config.yaml
n_layer: 16
d_model: 256
n_head: 4
n_kv_head: 2
head_dim: 64
d_mlp: 768
vocab_size: 4096
activation: "geglu"
norm: "layernorm"
norm_place: "pre"
norm_eps: 1e-06
positions: "rope"
rope_base: 10000.0
rope_fraction: 1.0
qk_norm: true
attn_scale: 0.128
bias: "none"
tie_embeddings: true
parallel_block: false
extras: ["value embeddings", "short convolutions"]
init: "normal"
init_std_qkv: 0.0473
init_std_o: 0.0
init_std_up: 0.0473
init_std_down: 0.0
optimizer: "adamw"
lr: 0.00353
beta1: 0.9
beta2: 0.99
weight_decay: 0.074
lr_head: 0.00794
warmup_steps: 364
schedule: "wsd"
decay_fraction: 0.6
decay_shape: "linear"
final_lr_fraction: 0.0
batch_tokens: 131072
seq_len: 512
doc_mask: true
train_tokens: 573900000
steps: 4379
dataset: "wikipedia_en"
Each number is 128 + 32 x the weight over its row's rms, rounded and kept within 0 to 255. Layers, rows and columns count from 0. Numbers have three digits each. The size before them is the row's rms in percent of the matrix's.

# layer 12 MLP down (transposed), 768x256, rms 0.134, rows 254-270, columns 128-255
105:137123177167096130233148132134115129118136126156134103142124146085087067151167157108125175215056154150108147112140135081100135085138116094148140106136107182110147136126130072088155145155132182100169148128098085124128093163116140061120129140141099121132122165132179178076166104144082140161115116081096157066130148172176101052152084145129099125116148123093102149111148180154189148167141
100:103119173137060129159160156113071082129111135138136146082142171121164166134133123045163105128158133079105144178162078115158145074151105158128094138109119170098148148152117098173142092138135097136092107153145121123174055091125110135176097130135126061118121158145112159136148142141183205124160128111088087086136164142097135119118190147057090099118097130106100078096125131147151156109091
115:142106146107126055132129173127148148140156139120108133165123138106136077129130091161113196107143139084163110089167148148157165125124125083142165124116115128159174118179041121115155149126162087173109084215143132151198105143101137110116078162087167110082113117136165121167157127031149149181120146150092064107139120103186132156110117094120072170137110154169152132132085083120134107108115
105:168206145063167137198097135184139100150130148131122110151177144175112171082132127103098111132104140075157185155110184038196122165141110119130095052090098183144147174111122088119136199101212112116089120047051092132161107085117137079118157146179177128118116127109131090159125108149095050127111138138164148133076101153145102143115101135126164157074152153151084069152137143097106172172093
107:137127080127142164056091083206106104182097135125084125089162122125105141143108169106175123136103113130182116146122168160113120109183196143136150117159107158128107151137155144196159084095121130110151118058130171122083138150127127071198214103147146069078094162138146092112180146173146158167118152158121151152081125166143152090119130151184058118133136152094095160152094079164151165139155
097:080102131144113139077171177073145158144142142128198055148137140101107129123149092138181138118153151063119163139180076107099070141151134096171129173115138170183172146105065154112158079119118099167137102126100105136104158101165119123160137142099147169156131038115137122163133190151094114104112125144110181072131114146109112092121135171069081131150161125173174151153214108112165198163165
088:150116132135102181074127067150185154146194116119157114114106114095156065080176109129099125088142122136086062097121058114117105118125101166179140199160122148109108082138192196127112161112144121143155119088143123135149140157119149149142173116099134071097171122158100134078121148149134094198153100152167183130145120103112150187114106173097133179137112126147106110135113082148081109164113
107:145165147086125143109129094078174117151085146143124176140092128139131153110134120149097132114063101151110163125107183140151138154176114132138157102176176092114155106107174171161189133100218090157123155054157093131110103121107096101160119108144125149148142083095121126169181088089174135059051142091117100132188158114115135127132107144100167113115089128115131108109126168146095154079156
098:130168160114106093133119166081149134097133105087129066115151096104101125143168104135116123110125139190124125206139077110121130112187174114149101127132212115111160098091056128132083157134130134179132146151139130140111131136152156124163173096130138107114128180156177146144152106132137091105122160109115164093116152142147124113132147131137129113128169096122094085162161121115188118115126
099:113081121099092115152120085174130153172126144137107161105075076170187119080162149112090132120196117134120129164089078125131110129138108186141106092137049131130113147147144105128080125154101137095125112130143155138144133142075112175181151167136202103124204108147058024179122165158121131076173083149132096068097130161197088125082138146163115109159121102114103089062186119193176136105179
103:098170138124127182086107132156135075125101111127135112107120090143134136070189112108115114156122097125095157180069100131120105103137123129102126189145083093102166105174139169140067112084066097164148121125131121129096161131143109099129118118143172096106171135134132116196092119124102115114138125159169119180136132106137119134143114161176126069214110108101142122148205141152117105095099
106:137122130106107186101135103132100094158138083117114205097125180142117183106158140086211137121085174092123133185087134161114099119107136118153154096159105114146157139112130143076127164122156072151101098124096119150131133136140131109056164185121157112168110173145106147106133093126168157148043126141077077161127153138076134161161099120117093127136100129162149137066124072158144176102191
097:085163118142077132129111109113127104122138180100084097108139095124123125074158133183121130164131145187127091142149110112100099131109075112109158136131060142208103083170151122132118101117063127203142173118162137095167107151158143164113187118136150120113123097148101119134160162098118118160143140146101077082084062181134097170062125102088209122150069205139155148133162125129131120094147
102:115155145167115136131109137070047124164186118125146155115130149134120072154142128135113144132085151171138110089151113081137136133100037095164189137139144149149123185078166113138145109133122096095090167146170128124124095121098119106154149130113125147100084115182156144139119096127092106082137068117142128098122129090119117205093120102148146164135102115130109125063078125194138118181115
096:125099113123118157150175145126064181132164130113149131119146192092117127119139123150103106159127171127104131127089141102102134066126154120158168115196123116078116119130143208145099139164127084166143122119183102116141175135136172140117157114122127125162118080142123070111147142140147153137137084168099130150080146088157129100085065127081090159138101147126148088163083130110103111125189
105:097159142163126102075092128186166156103126127132111109156166139088045146174154174189131073113191174046151108093088127159167151174137135139157117102185219143158144125148131103135124125139127087182163123093119134116138096152187155132104133138099189089108181085105133110058151081082134124085111187122152149164076128155077126120131084143123088171159143155169134156162098106113123123117098
101:129112107141115163098107081196101130100148066126122155117119098111104171127118121162117106134177093116119090145139147135089107139089175090140132110129197102089138113113009099144138135187096084188150101155092117118140085143150139067143111176102182120208123083086149059135137169168130157134101149161083102125158153172153130082202128145117159115143143187148104128104176106137140106149147
# layer 12 MLP gate, 768x256, rms 0.132, rows 255-271, columns 128-255
095:144132111112109158194100085155147115054121119152092113200166111078105129149154119126106117137113129183151065130120152123066139157130109141176104094127116094195077157118157117066083110155102105196138190166130155088195091120110143103134124161128086120082130049126154133090167141152139091138144199147055139130115113174173127101115128142146049144157135137116125158140174097123128158118144
116:149060090144124118148153137115116089042092151088149152103111146139149150148128138143131113086120111165086167135129098123140135109063124113132095084132142099117172153137125154200142161163065146075167155172188088143145078122091108169131177114131129096211176049119153108155173137118196131107213079173144106121115124163153118117092131187131124160109095151067151115155191117109180132151137
104:153167109122173129124121120098105093137087123091089117149154149060160198142107189137156141112155153135157142138119100071173118132138134160121105091131111099107173112128105106125113122165159109199105149140131131157112064131130123096129109138224111106126105138162148119172072130162106111078161203160114158117105193086128132127083142122161101087162164150119120094143128220122165130087150
105:164163173158093129150087136140131105082165107156118135120149045151085162120133113121199076136141112108095138118127137180070105140127141095108168115144093137086128191094143108141146158156154130088158116086096133141142131099098107171088171144182154128099160108111101118137118139071126120092212177112137136100116165121153163134063127076112114126185120096171150145119132162130166195051161
097:111084118111145101112144096185132147119140133168095097132073118130123135154111165101108094117102111129137164132097074156142116150118102147140176146121163040110168193121121140090223158117139092103134147150072144120212069193104088185080107147203104059099092087125098184128162155172168135092110127095105136043167150076084134074143110129163079084098118151149153114153103063145177157124192
089:131201157128111168128082153147096141086179044109148143147116177139101138180164108122134121122145073172110103090118138101139097118100099146106043135140176099142172123132143118150139103198159119086153129098156152118170027170119118121178097086151168082108137107087091131095116136107119100092102130072120126142083053150134077116046117124111099158142145157137159033066143127126131108129106
102:138106202117124121171171122152123134062163102142138101109069127181095154153167144175114077100090129133074145122165146101108113127165112153165083108113081135141062076159121137141251123207172068117155104150136142111211179089101176125115131177151103072119164052100071099141121137162155089184127128128148125099062105099135159136114153129108150109155171170142136063152118107151139095137154
094:135125152139172107171099113127151170153111123102109129138099173147131179070148189097132140116109120122139100161127106095134146069170180142176199122152152136155104113126147099094086095157139116091117134185165089179068175103171185168165160130120098117187076098143192141089113095115093064156140112112092156058108147093145090178114091194103071125178115154107088148166102129150122138070113
100:138135173113130114081129140121141089126102104112081105116043127084163135135121161139158128156086160190106089110121112120097084139140165097144117103163144067122108151119079155104176122124118131095115106152190149192164140115144164115063129222194085125197107163095157074134156144113147131106099161093165183131141125106162141111086130129075081101174141157097083144060099155128132148187111
105:153075146131142150135123137082104141177124138191133149174147089040135141080114070137142088148072124129150161126160067125141141122156129162184137114096129136195170118128101186061144125173130109123109126104090137220112158149052126150168104081119169102126090159100146165163132123166153162149153112152125140120093089151160125102111139123118059126111102116123150173120136188166188137154110
095:101092217159111117128078118101146169143097113101041076139136110072141158187161165164046183133071126107074156170116113170176114116123101085141177138152150087122113099169111154117112160123120144167111148104142052182106116175126177131110148127131128133185173145113172125099080122095084091121100130089189097119145156111179134126137161100130132157154106026119130170137123152190153112123128
093:138080142081192154110159157121124145181125154074137129051098123165104109117135120119094123071128114195104110061112102158126075082116083175112128135219152115162091221159152050122147111154122126139086060117180110146133109195136116127136167151157118137162160117140034061105190107124173098126094165117094190152112137100082121148091134074101108130148126122125171064108173098124131178136116
106:145101119136140143121083126098137125065131128064150152103156132170072142144112144108142142087069124150137149134138084081197112130129094091143081151189117130174079138180082148156097112194160141108122069208115101128075183159167171157151093096234162076170124119116095105146116109164142133119092110137108167063104099172123117134079098144115134148155186118135117103118184116104100167140183
097:107135151150151140079144155104132108123130112159120012130092062164150170173118110112143138128170082129146143077128196129099137126117162108167143143140175126082154158136159136068139153076122135078171138170129130140140179144096125124118102162133123101078141163059163167128174085157108081125161125159090109135115122119149071128118206091164145140140155069164118148129154095164111177108101
097:146098066132099140137119124147100167128144053081110129134109082134063121128122109128101116151169088143167090147113162133172168149130100145177122123183146171126106146174099146127104122064163130151165193115132088160103067098228122117086099178135146109107177110127098122109147160105154111115168115094091171119134169170103113065117115133102128179204081113142129172126095124158163117174126
103:113156087123098106150109119087118160145169158140119123130143133107130162071173125208122117097149131136161128137147143098119147081131176120124102101094139123179098157159132168114137186124120126083163172136195114083197103116092100175096131158110179144076128116118125141179181107131140161086186107135146138129127152150137115139113154152136145200121103117108130132136084104072108179162148
098:221103073131120137125157097148117117081097122101127029103132152107137173132147138110200110104074143186165105110165135136125081130083139161182157138116101078087110148157091115091105115125127085118139171135148104168165132111146150119153138174157144101139079120138116107131106093102144122108160165092110101074143149112175152084137197063131080143177124123189083148117114143093149184157176
# layer 12 MLP up, 768x256, rms 0.145, rows 255-271, columns 128-255
091:144116113097114122135088127192164140127071162138073116148111064144149116112128108108126085140132180194108122033122116116090117170119136141145137099152160068119149123112163136169107123114098173065088126159142066146092126177143083113148123181203079143136106086074126162117138095102085089144114123154137037118070152115074075127166140100110073145157131098200197151150160140159108121148117
118:121146086119156129131098107120063140173152153129079099187127110135072169157196166151126169128110144107089083135148151131139048121151098127132181132126134143164086221140138094147170139160106113162062072109155161164176151124074077102134146123107171080093169148126155143136114144108118138152097149126043085134158157117080126163152138114094078135088095145119135130173106195110121105117097
106:112153107085141143160168123117028084088104144115158123120146169127133160143094130099139114134109147146189151109114118116101110093121188124118135083092130155097152120090148092128065127155142153173141152159128148104090153090131159072162141163120129126154106104146123084172134089153085085051093175155086146157119178146105104171148119096129138115128107126126058088130174158126105183071067
104:109146130163129131099130166140123099136113117137079087151158042180070110146077133138146069104149124044122086103113158173125096116164146144071148102164117124092176154149153080206122090143117135129115118106122097131120215128151123058069173135185120128117083176169088103133117141147175143192146194182147147128085164150105165047125126055145097116149056149149131172188114153144137145081083
099:127197148160085113118102136089114121173122121154143139125150096104104107165197172141118119086134113121143099091129109141130122151124151106207195178146119099144164132095128177141168150089153126130089092134093101060144128189101147131128133178150124130073103128086208176223116138168117148140106177123100141109120088133122148108115167160150118110120066112152179126171104071143139154148161
088:104095129125091149166140123153134129075156070197136094195119122131119127150193103171017164095132151103086125141114115151104141139136111062168161106126120170093200136141090107131104147097074093132110132172161096140128152168141147175133188181118100082133156101211130122117142097105186131159156081145108189134142144160066145179146175151120149089120137121143101159160071124135157127082142
109:126159104107118110145165106127138043110101126157078076163142089158151127147105108184138124131078145166072155126081202084184179144099063149073149105142111083146094092132140160148146106157127090131100172049138102191141124119171140116170165149149093131168143167126111120188146136119117139093105104166167168098192150103115129100123114127108113125085126079158186096150135130152112069089126
096:092152129087154141068116140104068101102115149097174129147131117169094110194099100130145162109139138142143149095106097074177128094156116155109062121122097143108109183140163167126115123134089069151128060166129225168161130114143095127040142094109130065093096144099113106133143079115127174105152125121183098201182167097117157121077094139093157140143166151142158143100168138118153147097069
096:128101112121116147160093144190093232143194117116116117151208173132141165100179120120120082144185140111155117066086144156141099174083143144104104126147135063167118074135134104118130159103150123053129100172147134158153130101155051162117152140127174112138153088123129108168116063090177100120105106150083085098140089166139092191143119089164163147106154127095129094109174145074107156134123
099:110096099195135098182099185116122122116086142113111122067124116137130095102119160128051106101092074101114123162124092151105109140172122125138160138113142136145098111111070136120128113172055077130131101142160141097118184144101092120111104101145051184140140114179145129121155153124093132118093117192154163099095122155121176071174126135107155172100154089071169168064119139094125073150084
104:156135162144216112065184112125157121106175159088183121145117088065120102119137135137162109156119076072130146145192135120075156211111181131084057153127126168157157145138117130115158141145089136110108157086103116107112076137130114150162173078155173140126105098078099162064155116134168168135089119105093146154158134206154129065105082094154113144152128148159144105148172162099130176092141
092:140082113140108099098136137117124094112126122120118144130107125101063115143066112133081157108096111144114185172138158138112097159153167140119241158173091166125097127179150137121105055152145088080105151119111108068106132128115126159092160133121088119140136123134138147128089119100052151089185090133134097132078171139119180095102098113162238132132121113140101159092142120172098137145194
101:130073138096097107110126106163148152099127119130209113090149131135185135179178071150165121124008170130100164143125137115132161120115118129144141137084145091131098149091156161093127168077113127118059142124161109159101099149144146113101153151068162175089127126163114129120138088085112153077154078136196158168143145135176082153142103116154152129102170121083135141147083128141141115196124
094:175115120084152162189115162098109145079097114083166143135115099107101089113108164144087063124092156148156108119134094149119130153141116113135104117107121107125156130128130149067118152122164152098085089098136074139199158232159097101127147128125144135174131125123182130146166096119083159134121172118166155134099141164080171116126084131118157166136153136075072113155110159095157093123120
099:172131123135149152108116177143155116157180134137168113094127147097134144150104167145200162167139072098085180150126103100206044119136117159148112113166099133109162174225084123142136136118191135122129067114100133172106106189081127149061145129135184124144098092122137163123160123149119144118120110126180194092111140103121086157143115138179071133103159127083175088142153120161154173133158
105:103115165152139172148084129107101116111183037151126123106102076149107153169131168117123136149123173101081133162175186170086074167135145145135079121104125116125103112076091139081161095116128089105193117138125119121119164099183111162071108169149116159124134069156172133027135137148130136120134128161105080081134123177155108130126140082116142107098176147159115104096143206076123148136152
123:111055142170148169098159098070105135145079186097130151132112107095108121115116201154182122099145146113144189099099099153146140121125122113154147146150133185155123116137143199115175115121108133154129085148164103128133105102095123145061152089126151134139221111118117089146124105129130097127132136158096141130137181065174110151166162142129141168080158138112157085107167076158178065113191